Weights of a small transformer language model.
Size: 8 layers, width 128, 6 heads of 32 (1 for keys and values), MLP 320 GeGLU, vocabulary 975, 2.67M parameters.
Architecture: rotary positions, hashed n-gram embeddings, a smear gate, an embedding shortcut, learned residual scales.
Training: a variant of Muon for these matrices, 8429 steps.
Each number is 50 + 12 x the weight over its row's rms, rounded and kept within 0 to 99. Layers, rows and columns count from 0. The size before them is the row's rms in percent of the matrix's.

# layer 4 MLP down, 128x320, rms 0.226, rows 0-108, columns 192-255
095:71 55 59 29 59 45 78 34 32 52 61 65 55 67 54 48 72 65 62 58 38 55 38 52 58 51 30 62 41 48 44 45 77 51 54 48 32 50 49 45 42 43 19 46 46 46 42 64 65 55 40 56 33 35 47 60 47 33 46 51 26 31 38 49
095:62 49 55 69 49 31 73 59 45 59 48 62 62 63 53 62 61 71 47 43 42 52 77 56 59 46 60 42 55 63 61 60 57 44 66 65 47 48 53 30 80 59 71 24 52 60 56 38 62 43 57 52 52 60 30 45 72 52 35 46 39 59 47 61
099:58 40 46 40 44 51 67 57 25 50 49 66 40 37 29 42 23 57 58 74 56 37 41 61 57 50 67 42 35 52 43 38 48 56 34 72 39 54 49 53 39 46 29 41 44 59 52 66 52 70 49 63 40 50 68 70 59 50 54 40 53 34 50 47
096:66 47 34 60 62 44 47 57 56 36 34 77 44 39 49 60 48 41 42 38 47 50 49 45 54 32 53 55 78 36 53 36 47 39 56 47 52 54 62 51 68 51 46 57 60 50 43 59 42 40 82 49 47 58 58 56 52 53 58 52 36 65 57 66
114:48 35 43 55 45 78 46 45 44 46 65 65 39 41 78 56 59 53 48 63 32 61 58 69 52 48 51 45 35 51 59 41 20 35 36 34 42 51 55 46 58 43 50 46 56 23 33 45 56 35 50 57 43 51 76 24 46 61 51 53 30 46 66 49
117:29 10 63 45 58 41 75 50 71 38 64 41 45 39 50 41 71 57 52 50 55 54 47 36 53 62 46 55 60 49 34 59 63 22 41 38 50 55 48 42 61 56 51 59 34 57 50 37 46 46 47 76 71 41 37 41 43 37 33 43 45 48 38 63
098:60 37 44 56 59 54 46 50 39 48 47 29 66 45 74 43 45 74 35 70 57 30 65 41 64 21 51 54 62 42 61 40 37 39 74 55 47 39 45 32 76 65 60 60 54 66 43 44 62 26 45 48 48 48 52 60 46 43 28 35 62 57 58 53
098:33 46 58 35 40 56 41 47 53 48 55 74 58 42 54 67 69 55 64 40 54 31 50 63 58 49 50 32 47 50 47 59 19 49 71 51 44 52 45 39 56 56 46 50 57 38 63 52 42 30 67 63 60 53 43 38 58 59 44 19 36 41 78 59
097:52 53 51 34 55 32 51 66 51 14 36 60 30 46 32 47 63 55 55 48 42 50 33 37 75 49 28 68 63 71 59 61 62 51 64 55 57 62 51 54 74 43 45 47 41 62 52 50 33 59 53 63 39 33 50 37 70 57 63 73 60 37 58 48
098:49 60 44 50 36 66 34 58 57 36 44 62 29 54 58 23 47 42 54 59 60 43 50 29 52 63 52 57 45 63 61 34 37 54 54 43 44 42 59 43 47 33 60 72 38 37 66 43 33 56 50 61 47 42 40 57 47 53 48 63 72 72 45 59
102:44 57 53 58 54 51 57 66 45 40 50 50 44 56 55 58 41 64 48 29 64 60 43 35 44 53 37 49 56 50 37 37 53 49 60 35 53 69 50 40 53 72 47 52 44 53 35 49 61 21 54 54 32 49 26 44 41 54 67 50 49 53 49 52
109:46 65 60 56 41 54 59 78 62 39 52 48 55 52 42 37 35 60 71 50 53 39 53 54 44 54 44 45 47 45 54 47 39 51 52 51 58 42 45 40 80 58 36 62 51 49 46 78 53 64 46 55 44 45 52 51 57 52 37 34 62 53 51 51
100:47 56 54 47 68 39 79 62 53 56 67 27 49 52 58 48 54 58 44 64 44 38 58 54 48 29 48 68 57 66 38 61 52 68 48 53 52 39 55 51 55 48 47 53 41 56 33 45 67 39 66 53 50 46 74 37 47 66 52 51 64 39 42 63
090:53 36 42 67 43 38 47 29 49 59 44 44 46 61 69 43 43 43 49 38 43 51 52 67 62 47 49 46 46 39 40 46 56 73 43 32 67 39 36 26 34 59 55 54 47 21 38 41 57 40 50 67 48 56 56 44 53 55 40 53 66 46 48 43
101:73 53 29 46 36 47 42 57 61 35 57 45 61 59 52 51 77 52 56 53 59 37 30 57 44 45 64 51 61 64 52 32 57 60 48 40 65 53 32 43 45 52 69 42 60 53 42 66 59 49 64 59 53 64 28 37 48 54 84 76 51 58 61 27
098:65 46 64 50 47 56 46 59 57 41 41 26 67 62 23 56 36 63 55 74 60 47 54 62 37 52 65 45 38 58 51 38 43 57 39 47 41 48 77 36 58 45 36 59 49 59 55 63 57 45 53 37 60 65 50 40 78 53 44 58 62 48 30 36
104:67 50 62 77 56 43 71 56 53 63 49 41 62 48 62 57 61 44 44 69 47 56 41 56 71 68 41 57 46 42 51 31 37 44 32 43 53 40 49 66 40 54 55 31 30 51 41 47 36 48 50 55 58 47 61 53 47 49 47 46 48 46 52 22
106:64 34 37 38 69 44 49 19 70 37 37 52 39 56 44 42 62 44 41 38 54 40 56 52 38 38 38 55 49 44 69 51 41 70 47 41 49 51 78 58 45 65 51 45 50 64 54 71 51 21 39 52 32 59 40 39 56 62 61 72 31 58 57 43
099:22 55 58 59 46 49 54 46 63 41 35 50 71 49 25 54 77 51 43 43 66 65 58 74 35 55 50 47 36 37 50 49 48 38 62 42 20 66 49 41 47 44 42 55 58 65 62 55 45 58 44 44 36 69 41 57 70 63 50 54 32 66 54 46
100:62 56 42 28 62 30 61 45 57 70 49 55 74 40 41 48 62 61 22 42 37 19 64 50 38 45 62 51 59 57 44 41 32 55 35 40 49 48 70 65 36 40 51 36 36 45 45 45 61 59 62 45 60 36 56 78 49 29 36 57 54 52 44 64
104:33 39 37 40 49 44 66 06 65 54 55 56 49 62 38 65 68 38 64 38 32 42 54 56 61 56 45 60 58 49 48 28 47 40 48 34 51 38 36 50 43 48 30 86 78 60 45 50 49 48 46 47 40 42 62 58 52 46 46 68 36 61 54 63
092:52 47 68 46 42 55 55 66 39 67 34 42 77 70 36 32 52 31 68 53 72 71 54 53 58 41 61 36 36 29 37 59 53 63 48 48 63 52 68 53 65 60 50 46 51 60 51 58 51 32 41 68 60 71 52 46 42 57 50 40 40 60 28 46
088:54 58 55 42 49 54 52 40 42 47 40 48 60 50 58 49 28 56 38 50 48 45 67 45 47 51 32 58 37 38 30 69 35 67 38 63 45 62 64 75 52 63 39 54 31 51 57 57 69 38 45 37 40 57 52 66 52 47 52 65 55 45 44 58
086:48 35 44 44 38 39 67 50 68 61 58 40 62 39 35 43 40 40 61 56 61 69 29 40 56 32 62 60 54 34 50 47 64 27 64 58 33 54 47 53 43 49 72 61 46 51 38 53 46 37 60 32 52 50 57 40 50 62 43 62 44 42 37 37
098:35 22 59 38 43 57 55 64 51 50 63 58 59 68 49 65 61 49 68 24 39 66 65 43 45 50 56 54 80 81 31 58 56 38 61 52 66 31 63 51 41 54 25 51 56 35 45 55 33 62 35 52 51 45 54 38 79 44 57 43 35 41 34 57
104:54 52 59 43 59 46 47 52 53 57 70 54 49 53 43 60 31 30 52 43 45 46 56 65 44 66 57 55 34 53 64 74 76 50 40 40 48 28 28 59 61 45 72 42 46 68 51 68 57 50 39 39 46 58 51 47 50 42 48 55 47 36 42 48
085:36 62 52 58 51 59 54 42 52 49 74 72 28 44 69 48 41 77 28 37 61 43 61 65 45 57 45 24 48 43 63 65 58 61 62 45 54 39 48 45 57 63 51 46 66 40 61 49 64 61 52 27 54 69 41 33 78 68 53 52 64 71 35 37
101:42 41 40 50 36 52 75 56 45 60 56 53 48 37 54 46 44 65 51 45 40 52 52 60 36 49 29 59 35 46 58 45 61 33 39 65 39 59 55 49 54 32 61 41 66 19 41 49 56 30 54 87 42 32 39 31 62 47 49 39 42 54 58 50
104:56 58 62 55 39 46 35 42 37 55 40 62 54 60 46 65 50 61 48 35 16 68 59 69 64 47 49 41 65 54 58 56 62 63 29 21 46 56 55 30 47 72 67 50 48 40 52 49 73 32 55 88 64 50 61 56 58 49 45 47 38 60 52 49
104:39 56 35 34 83 42 46 52 54 48 50 36 49 42 35 47 61 31 50 55 31 69 42 47 53 39 48 30 59 48 46 75 68 41 62 66 69 59 40 54 63 44 39 62 55 36 83 54 25 59 40 42 43 67 60 43 32 46 56 64 57 72 55 42
100:54 43 32 50 58 28 26 59 39 56 47 40 49 70 31 51 37 46 43 58 46 56 42 54 67 63 42 37 41 44 37 37 66 48 37 39 51 50 41 54 47 57 59 53 53 50 39 43 52 33 51 45 41 49 57 42 50 54 45 59 40 63 52 37
088:37 33 50 50 46 48 66 34 44 42 44 45 52 19 61 40 44 65 41 55 54 37 67 45 51 50 78 48 80 61 55 61 42 59 42 56 47 66 36 35 56 59 34 45 50 64 81 49 48 55 27 54 45 47 49 55 39 40 34 32 49 45 59 56
090:53 69 60 49 42 39 52 47 34 48 40 51 44 67 49 44 52 56 40 47 36 58 41 66 60 56 61 59 48 51 53 56 59 49 49 67 75 62 45 45 43 65 61 40 39 57 55 50 26 66 36 51 42 50 42 44 43 47 66 60 41 46 44 53
105:42 40 63 53 45 67 53 37 43 64 59 38 50 57 46 50 51 55 50 57 40 52 57 48 63 32 43 55 70 32 52 51 36 46 30 47 52 65 60 38 44 44 48 44 30 52 63 21 34 49 50 41 55 54 46 50 52 34 45 55 42 49 41 53
112:47 65 36 56 54 44 61 49 38 50 57 44 57 67 49 27 28 68 33 37 30 63 46 28 73 52 43 63 62 43 48 52 39 48 48 33 54 42 43 46 45 73 50 54 58 49 64 52 57 31 45 63 42 44 67 62 56 43 46 51 63 48 45 37
097:53 57 35 40 31 61 31 63 56 66 47 41 59 30 52 73 69 74 63 35 68 62 38 58 53 78 64 48 55 50 51 38 49 69 52 29 63 55 58 58 36 53 45 44 45 59 51 30 64 81 53 69 58 41 38 49 54 57 37 47 47 39 43 50
094:28 42 40 51 41 52 53 60 45 55 41 41 31 31 66 35 38 43 57 55 54 50 77 37 65 49 53 55 69 50 46 61 67 49 67 44 48 55 44 69 71 32 53 54 48 31 59 57 62 44 74 48 47 32 61 34 21 58 65 63 47 48 69 42
103:46 51 40 55 65 65 50 47 41 38 30 28 36 46 48 43 29 53 54 46 51 36 73 67 53 43 37 30 41 41 51 50 41 44 36 44 46 38 58 48 67 58 44 53 55 40 30 54 57 36 52 50 65 44 60 52 45 75 32 08 37 68 75 46
101:41 39 45 64 33 62 56 30 62 50 38 73 37 42 47 41 52 84 54 46 31 56 42 47 47 63 52 59 52 60 52 78 29 59 35 52 57 51 45 53 44 54 44 43 46 35 42 48 68 34 48 61 52 23 57 63 60 56 73 42 46 58 38 38
103:41 35 48 44 73 65 38 30 61 41 63 51 42 62 53 62 53 58 35 53 55 73 54 58 51 53 60 39 54 63 53 76 67 43 47 60 46 34 42 71 59 71 47 55 58 59 49 72 59 43 60 72 46 46 63 46 36 38 62 65 48 39 52 48
112:43 49 40 56 48 67 38 29 58 52 61 53 52 54 70 87 53 37 30 47 35 67 37 67 48 76 32 49 45 48 63 34 50 55 58 51 65 50 53 34 47 56 65 60 50 52 61 54 48 51 81 55 22 38 68 37 46 40 72 78 56 65 42 55
103:48 31 36 58 61 33 61 47 56 52 37 59 17 56 40 45 55 58 55 54 41 51 57 50 34 60 54 31 47 64 60 45 60 47 51 31 64 41 53 52 64 46 31 51 48 33 39 67 64 40 79 55 37 50 60 42 63 57 57 53 33 54 47 41
104:27 46 54 37 47 39 57 27 42 53 54 22 46 49 49 30 40 46 56 25 62 41 45 38 50 50 59 46 19 44 51 59 67 39 57 36 35 41 61 61 46 53 47 52 82 49 43 61 60 67 50 47 60 49 57 49 54 45 37 59 49 52 55 53
112:58 70 37 44 49 17 56 38 37 52 50 51 51 62 48 68 69 39 70 57 55 46 37 51 58 64 50 45 50 50 58 67 64 63 69 38 38 34 35 50 46 44 30 67 44 50 37 51 51 55 45 24 50 59 49 44 59 43 38 47 50 40 41 56
099:46 68 29 30 79 38 49 52 32 45 22 39 51 68 37 77 52 35 71 49 55 63 38 72 64 55 40 56 30 53 37 46 40 57 61 58 48 75 49 68 52 50 35 73 65 58 54 39 40 41 46 39 47 47 50 56 46 54 41 64 41 51 53 54
112:49 45 66 61 39 56 46 58 44 40 60 55 26 30 34 54 37 52 66 26 62 54 54 77 54 38 47 87 62 46 45 43 60 50 60 48 41 62 67 57 64 34 63 75 36 45 69 49 31 42 59 46 57 51 46 53 27 63 58 34 52 54 53 45
095:62 40 46 47 58 48 66 37 68 33 34 36 53 50 40 45 59 52 48 43 50 48 57 62 58 48 38 55 41 47 57 32 44 64 45 48 52 69 75 39 59 62 61 69 51 62 67 34 55 70 58 47 51 47 56 49 48 43 31 33 38 49 46 51
112:39 53 53 27 47 21 51 44 40 55 27 39 62 54 51 73 43 53 32 61 55 43 17 57 53 63 63 41 47 47 48 42 55 66 69 57 66 49 34 57 49 34 39 41 69 42 65 55 35 65 52 54 65 52 53 56 64 37 66 38 40 42 43 39
102:60 46 57 47 54 54 34 59 51 57 44 40 60 65 71 51 49 44 46 61 56 52 47 53 40 56 58 65 36 45 56 55 65 64 54 57 55 51 66 50 35 26 75 52 61 51 41 48 45 65 44 63 61 64 55 38 40 42 41 56 85 61 30 45
100:65 43 75 56 52 69 34 50 48 66 33 50 75 32 68 60 45 58 66 41 64 51 42 48 57 32 50 48 61 47 53 47 53 55 54 54 41 46 41 71 38 39 45 47 65 29 30 31 37 40 33 42 28 59 48 43 58 45 30 37 57 48 56 55
100:74 67 37 46 50 32 52 42 49 62 57 67 46 61 55 54 70 61 49 53 46 38 71 34 58 54 36 46 44 71 59 47 49 44 60 50 34 45 57 39 53 57 58 58 35 48 52 47 58 78 66 53 63 43 49 77 32 73 41 50 58 61 13 46
105:42 63 37 59 42 58 48 57 68 68 50 44 49 56 56 44 46 48 49 41 45 65 43 63 44 43 70 62 66 23 48 45 45 45 54 46 46 42 32 71 45 84 60 48 70 35 32 51 69 43 54 39 59 70 62 41 84 40 51 55 53 43 40 61
106:35 76 59 42 55 67 50 53 66 11 68 44 54 57 61 54 47 69 52 53 29 31 37 36 75 64 40 40 49 61 30 48 32 46 65 59 42 52 54 51 50 32 39 50 27 53 58 31 52 70 55 48 63 44 41 51 51 65 29 55 33 31 55 36
110:70 45 36 42 35 55 63 52 36 57 38 53 29 23 61 66 70 36 47 43 49 54 69 29 62 58 74 27 63 46 69 50 65 45 70 47 44 42 31 53 30 46 52 36 48 42 36 17 56 57 51 62 30 44 65 47 59 53 56 53 36 34 37 52
107:45 51 64 42 51 51 48 71 39 77 41 49 63 69 64 51 77 40 39 64 32 57 55 61 71 80 73 44 52 43 56 57 68 61 22 35 53 43 67 36 41 36 42 56 64 40 58 58 67 43 54 55 68 54 46 64 69 40 46 40 54 63 58 37
099:56 32 59 68 69 56 66 64 70 26 54 47 45 43 39 55 49 60 61 44 72 64 36 28 43 40 54 48 34 54 42 45 44 69 57 58 66 47 28 74 41 43 73 49 47 50 58 40 39 56 32 60 40 42 24 54 39 52 57 40 76 37 70 33
101:44 38 57 58 50 75 25 52 49 34 69 43 42 38 56 33 47 52 61 41 64 32 40 32 68 48 48 49 67 56 19 57 41 28 30 64 47 54 50 40 44 44 47 39 44 53 52 34 39 50 52 60 51 66 42 54 55 58 39 42 61 34 41 76
100:46 57 42 33 54 56 69 48 49 64 22 48 59 45 42 67 48 51 69 57 56 60 49 56 48 52 50 55 57 28 49 63 52 50 66 60 47 43 49 46 66 34 31 51 53 33 63 30 37 65 50 51 67 60 68 43 42 50 49 57 42 35 59 62
108:55 50 56 18 48 56 52 75 58 67 54 69 60 34 48 46 49 15 50 60 44 63 33 66 40 42 66 31 51 47 42 47 59 57 50 48 59 51 30 63 44 44 66 57 40 59 54 46 38 63 73 54 44 54 68 24 61 42 33 61 34 48 47 57
100:57 49 58 44 44 46 51 84 29 44 64 48 34 56 40 55 44 45 44 47 45 63 56 56 44 43 40 70 51 32 43 71 49 32 38 53 38 43 52 43 59 61 41 39 46 49 47 48 64 66 37 43 41 33 51 62 43 54 49 33 66 73 40 55
098:60 83 58 43 66 59 26 47 31 47 45 61 58 54 24 49 40 44 51 49 66 46 54 38 51 47 32 56 38 65 66 59 49 42 43 52 42 49 60 60 51 62 46 49 56 59 34 41 45 69 47 45 72 45 43 45 48 59 59 27 56 36 44 62
099:75 64 58 37 58 51 47 46 44 49 30 42 46 44 65 62 38 43 20 67 31 36 56 57 65 29 43 61 52 41 44 59 30 42 57 63 58 46 36 53 70 11 42 50 52 43 63 39 30 61 57 46 56 43 48 50 53 24 38 28 65 63 44 58
112:61 45 50 43 65 62 51 46 56 39 57 56 52 46 50 32 35 52 47 33 70 54 32 58 37 32 48 58 50 49 57 32 67 51 43 55 54 39 53 39 48 58 17 63 70 44 36 59 37 64 53 33 32 57 56 57 44 49 63 51 48 68 41 45
105:59 65 46 55 47 34 44 62 46 59 55 58 37 53 55 35 23 61 56 44 42 43 72 34 53 34 56 69 48 39 64 43 44 49 49 39 40 61 41 58 72 44 42 51 60 44 56 52 76 54 69 60 55 33 35 64 36 36 64 59 53 52 31 48
097:54 41 17 43 32 45 36 67 33 43 33 53 21 48 14 33 56 57 71 30 58 72 60 48 63 58 55 43 32 47 59 61 47 61 61 46 66 59 48 43 54 31 33 60 35 46 67 57 42 45 60 58 39 48 49 58 58 38 64 46 59 51 65 47
098:57 42 73 54 41 48 47 61 36 37 62 34 80 43 48 42 64 32 41 50 34 48 30 33 52 63 42 51 53 38 47 41 56 64 50 55 48 51 60 37 38 80 62 49 32 77 51 47 51 35 58 64 58 42 33 53 27 33 42 44 59 54 36 63
106:55 52 49 51 62 29 46 62 46 56 44 49 66 34 55 56 40 47 07 71 38 48 64 54 42 51 44 58 56 53 61 52 48 40 49 58 49 48 41 71 22 40 56 43 50 40 42 36 25 33 39 54 32 63 42 51 71 46 54 71 41 60 55 42
097:36 59 68 62 68 56 56 66 75 48 76 55 53 27 27 70 35 76 73 30 50 42 35 52 33 54 38 58 43 36 41 48 42 53 41 60 45 40 51 42 29 55 57 48 52 63 44 52 52 50 42 49 40 42 50 61 38 57 35 56 49 50 62 58
094:72 41 54 47 56 41 63 62 41 53 56 57 53 54 50 47 46 51 53 74 57 36 23 43 70 46 58 48 49 52 22 33 56 58 68 63 55 53 48 57 61 39 42 31 22 69 54 53 57 59 52 56 51 49 61 54 63 59 52 32 30 23 44 45
087:68 51 74 60 78 50 38 75 53 45 37 27 59 58 39 62 75 38 44 17 46 49 41 39 42 40 63 29 37 40 34 54 53 53 30 60 48 32 46 50 61 63 35 60 34 41 58 54 49 59 57 60 36 48 39 55 66 61 35 58 58 54 61 61
107:35 49 51 45 48 42 18 53 30 44 66 33 44 57 57 44 40 63 28 46 53 62 38 50 48 56 56 91 47 50 33 56 71 85 49 70 36 39 66 47 40 49 38 50 40 49 49 44 59 60 41 60 69 64 71 63 57 48 62 53 63 48 59 54
106:30 34 50 54 57 42 45 48 63 56 50 52 28 54 56 35 70 48 38 50 45 59 39 24 61 53 56 32 43 40 36 78 64 50 36 35 62 52 59 41 63 50 43 41 60 57 50 41 50 57 47 55 40 49 53 50 38 42 69 51 63 65 68 30
111:47 57 37 55 41 51 45 48 61 46 53 71 59 42 33 73 59 47 65 56 49 64 28 47 53 54 55 36 58 54 63 56 56 63 47 49 46 60 50 46 72 48 76 34 35 47 50 40 28 68 53 54 47 53 44 60 55 30 42 58 60 56 41 56
101:37 48 42 46 49 69 49 34 47 61 50 45 67 68 74 69 50 45 60 36 45 62 56 43 48 49 81 41 48 56 44 45 66 52 52 51 43 59 65 21 40 48 33 41 52 54 44 50 56 37 38 35 48 50 58 60 42 62 61 47 36 41 49 37
106:58 39 47 51 52 47 51 76 34 46 45 56 49 49 53 37 38 51 62 73 52 47 48 20 46 58 39 44 54 41 55 45 43 32 66 72 58 56 46 59 65 44 48 37 17 58 36 54 49 55 51 37 66 73 58 32 58 58 55 73 66 63 47 44
108:48 46 44 33 46 62 30 48 65 46 51 44 66 41 58 63 71 52 81 43 51 61 60 63 44 37 58 31 57 73 37 36 57 52 54 49 40 50 54 76 46 47 49 67 50 46 69 60 66 51 47 48 59 55 47 28 53 61 31 37 51 53 62 43
104:59 55 60 75 29 65 51 51 47 49 45 53 43 52 50 44 53 44 24 47 51 59 48 33 45 38 71 52 45 46 66 45 71 53 41 65 64 32 52 38 51 78 58 54 62 35 52 39 37 55 46 49 40 41 22 65 35 29 54 59 70 61 45 34
101:64 63 59 48 39 46 57 50 50 45 52 54 56 53 52 32 21 54 58 44 46 54 44 26 45 53 18 33 39 76 59 59 43 54 77 43 49 42 66 66 25 38 41 29 58 47 39 27 49 52 38 46 46 56 35 65 52 37 68 69 27 42 69 54
102:36 33 26 57 73 38 46 47 41 29 68 45 59 45 40 38 54 59 54 53 47 26 50 52 60 43 43 45 44 37 69 41 37 37 45 56 43 48 47 54 39 39 69 39 40 65 67 53 42 57 17 51 56 41 58 80 22 63 42 44 58 60 46 59
100:70 42 36 50 44 36 49 68 41 46 67 68 54 64 52 58 65 65 46 55 46 39 50 62 55 39 55 47 34 55 18 37 45 58 45 45 68 44 34 54 24 41 41 43 38 67 43 61 47 65 51 39 65 75 67 49 61 55 18 48 51 36 69 37
106:69 55 70 64 41 38 51 54 77 50 58 49 54 53 45 39 47 25 47 40 53 38 41 57 47 60 27 61 30 52 47 54 57 62 67 31 42 44 84 51 35 59 44 48 70 60 74 60 40 37 42 45 61 48 48 38 30 70 43 47 41 56 55 48
094:56 64 69 51 29 55 61 40 61 34 66 54 41 42 49 58 50 41 78 55 47 64 84 54 44 53 57 59 73 71 79 65 56 72 51 53 53 52 44 47 63 57 49 54 76 52 69 47 34 35 43 25 50 88 59 29 42 66 42 46 54 51 42 27
104:31 47 56 63 46 65 31 40 62 45 54 54 49 62 53 61 48 33 66 47 54 53 25 34 43 41 49 69 43 45 46 63 38 37 52 28 70 48 36 63 38 60 63 51 38 43 51 62 54 40 65 28 41 71 34 48 47 50 69 45 41 46 43 51
095:61 41 44 60 39 62 57 42 49 54 61 52 60 47 68 49 36 41 60 61 38 31 47 29 43 46 49 39 29 43 44 43 40 55 43 63 36 48 45 51 44 57 77 44 34 49 51 41 51 28 45 34 46 33 61 34 49 60 41 29 34 43 34 62
109:36 13 45 56 50 69 53 64 35 53 51 38 45 16 36 44 40 60 61 58 62 55 45 57 60 52 62 48 47 54 62 32 57 32 65 47 72 37 44 57 42 51 50 34 37 54 43 49 29 51 44 47 56 24 46 53 42 72 55 44 66 22 28 45
123:46 77 57 73 61 53 59 46 35 50 40 41 57 45 30 33 44 38 46 45 32 39 46 47 45 51 50 53 65 34 64 58 51 67 56 48 70 53 48 33 57 42 64 55 27 68 30 37 53 55 54 45 47 42 55 51 59 51 50 56 81 40 59 64
091:75 46 50 54 45 57 53 39 36 42 59 67 45 45 60 48 57 61 68 48 48 48 68 53 63 40 46 43 60 52 54 42 28 69 56 60 40 52 55 48 41 43 57 53 67 48 43 71 36 42 42 72 68 44 50 26 59 61 43 31 71 50 47 20
103:43 43 45 61 60 63 32 44 77 59 52 40 48 64 46 50 50 50 48 63 46 40 47 61 43 31 46 44 51 53 49 45 59 36 53 61 48 66 49 23 38 53 54 10 78 42 48 49 60 58 51 55 81 68 50 38 45 32 42 55 51 50 57 64
105:55 45 57 39 67 48 46 46 81 22 55 55 24 51 47 44 54 54 54 38 61 48 38 57 49 57 56 37 55 57 64 28 30 47 64 51 55 42 65 40 50 45 49 59 69 47 52 51 16 77 41 48 34 51 36 61 70 37 46 64 43 58 44 50
109:70 39 60 33 47 56 55 57 46 41 28 53 52 42 26 21 58 58 18 58 46 54 54 51 61 69 26 71 46 44 43 60 30 32 44 40 48 62 57 44 39 38 74 52 28 43 63 45 40 40 38 50 40 66 57 38 56 51 37 53 67 39 58 41
099:54 52 42 51 50 28 75 46 49 47 43 43 56 48 47 53 30 54 35 54 69 39 52 35 54 53 67 40 40 63 61 57 48 54 52 41 44 28 50 51 53 42 70 62 35 61 43 56 47 33 45 33 39 54 34 61 53 51 62 63 73 55 64 68
095:41 47 44 76 44 40 37 38 55 78 25 40 48 51 52 66 63 44 57 44 46 70 54 41 50 60 44 36 50 49 48 44 49 70 37 65 61 41 18 53 42 53 50 62 47 37 45 39 44 61 35 42 39 20 64 49 61 41 56 59 69 49 63 60
094:49 50 40 62 29 37 63 57 55 51 49 42 51 56 60 59 68 48 25 47 62 50 17 39 36 39 27 66 50 68 54 19 36 49 67 55 59 68 55 47 49 63 58 39 49 62 54 35 53 78 57 60 40 51 56 68 49 57 57 52 55 47 51 25
100:62 60 51 66 43 68 54 59 61 51 45 52 24 18 58 69 42 39 79 35 62 32 50 47 44 56 55 55 58 66 56 49 49 60 56 35 31 50 35 39 63 54 31 60 18 47 46 37 58 62 45 21 57 46 44 37 54 39 62 57 50 51 59 44
096:44 45 56 52 63 48 31 44 61 52 59 45 64 35 54 64 58 41 62 33 36 45 31 39 41 60 61 36 53 34 38 51 44 42 37 34 60 54 28 68 40 54 49 39 54 54 27 42 54 41 54 40 50 66 43 27 46 49 61 24 43 59 69 34
102:49 53 30 28 78 65 45 49 71 78 53 60 43 38 42 29 49 56 57 61 75 48 58 31 36 56 46 76 52 55 53 49 46 43 47 41 30 39 35 44 47 42 24 61 45 46 47 67 63 60 52 86 52 51 77 58 48 62 59 63 38 35 25 71
090:56 51 55 68 57 53 30 56 43 32 79 41 53 69 77 51 58 55 56 51 33 44 47 71 52 44 74 46 36 30 46 55 47 41 65 55 50 43 60 45 45 44 61 54 51 54 34 55 50 26 40 40 39 48 68 55 49 71 49 76 58 60 59 50
094:35 48 43 54 43 45 46 31 48 30 27 50 60 41 29 29 81 58 37 49 49 51 42 34 31 59 28 34 54 41 43 71 64 48 42 58 55 50 48 55 40 56 66 42 42 49 54 47 34 41 40 65 53 69 42 57 49 52 44 57 64 48 67 28
097:50 52 57 65 32 58 31 53 42 63 53 51 54 34 32 49 50 40 49 46 78 34 49 52 50 56 54 50 48 52 52 59 57 61 37 43 13 70 47 43 61 57 44 33 52 34 50 57 53 40 66 58 48 52 49 46 60 58 62 39 47 46 56 35
090:35 50 47 46 71 31 25 53 39 43 59 69 26 65 56 42 58 44 52 37 41 49 57 62 46 32 50 67 66 66 43 60 78 33 64 49 45 42 22 58 68 48 48 56 65 63 49 73 49 34 40 68 47 40 26 41 45 53 63 30 56 57 71 52
089:50 48 49 68 26 54 58 45 71 63 62 44 54 57 60 61 63 56 54 67 64 45 47 45 65 61 48 54 41 55 55 56 43 44 51 55 30 59 27 60 57 53 51 56 77 49 54 57 73 51 47 41 67 32 65 52 54 70 80 49 40 55 74 55
097:55 63 53 43 40 55 50 37 46 42 34 52 52 50 74 56 21 21 41 47 60 56 52 54 52 55 61 57 50 65 57 41 45 49 55 45 47 40 42 46 56 38 39 60 51 54 73 60 58 44 57 46 22 39 50 57 68 45 54 51 42 38 46 51
093:57 51 51 24 48 42 76 46 42 69 47 76 57 42 53 35 55 61 51 60 52 62 46 68 48 38 34 64 50 39 54 55 43 34 48 51 53 65 47 57 48 50 52 51 65 40 49 47 47 41 34 51 43 53 30 54 41 19 61 48 40 34 41 44
104:46 34 53 60 41 58 37 57 61 72 65 43 32 53 57 48 67 34 33 40 58 61 58 47 40 49 55 58 63 35 29 28 59 48 49 49 58 46 21 39 58 66 62 64 47 70 46 59 58 60 42 39 63 59 47 63 33 48 30 31 78 59 53 47
089:50 62 58 34 43 43 34 41 61 44 47 28 46 29 40 46 43 15 54 53 60 45 41 34 55 32 62 48 71 32 58 47 41 66 62 64 39 39 70 55 60 35 63 63 47 46 76 63 71 44 48 51 25 43 63 47 61 41 55 51 59 60 59 45
093:38 39 59 52 55 63 40 37 66 41 52 37 45 48 43 37 25 52 32 55 49 39 51 56 38 56 42 55 56 54 56 53 58 36 42 61 64 60 53 50 43 45 48 41 48 49 62 65 31 55 64 47 47 53 45 43 65 34 51 65 30 50 50 67
104:47 68 68 57 45 50 58 37 57 44 46 60 68 33 67 50 35 34 50 78 53 59 67 64 63 47 53 40 45 49 63 66 58 67 31 61 27 62 64 66 65 31 53 47 62 52 55 59 47 59 67 69 63 47 45 43 18 35 66 61 52 47 71 60
104:30 53 42 32 62 50 48 40 61 65 66 49 64 43 43 34 51 42 51 46 61 38 49 46 36 61 39 52 37 76 49 42 40 34 30 34 54 47 69 46 28 42 60 53 51 54 43 61 55 55 35 34 42 54 63 51 65 59 48 61 54 59 53 57
095:83 54 64 58 52 38 68 70 66 64 33 57 59 55 56 44 44 40 55 68 62 47 56 56 43 50 32 52 57 48 55 48 43 56 59 53 45 36 60 64 40 36 59 29 52 61 25 57 52 68 46 58 54 38 40 64 43 70 54 69 46 34 61 55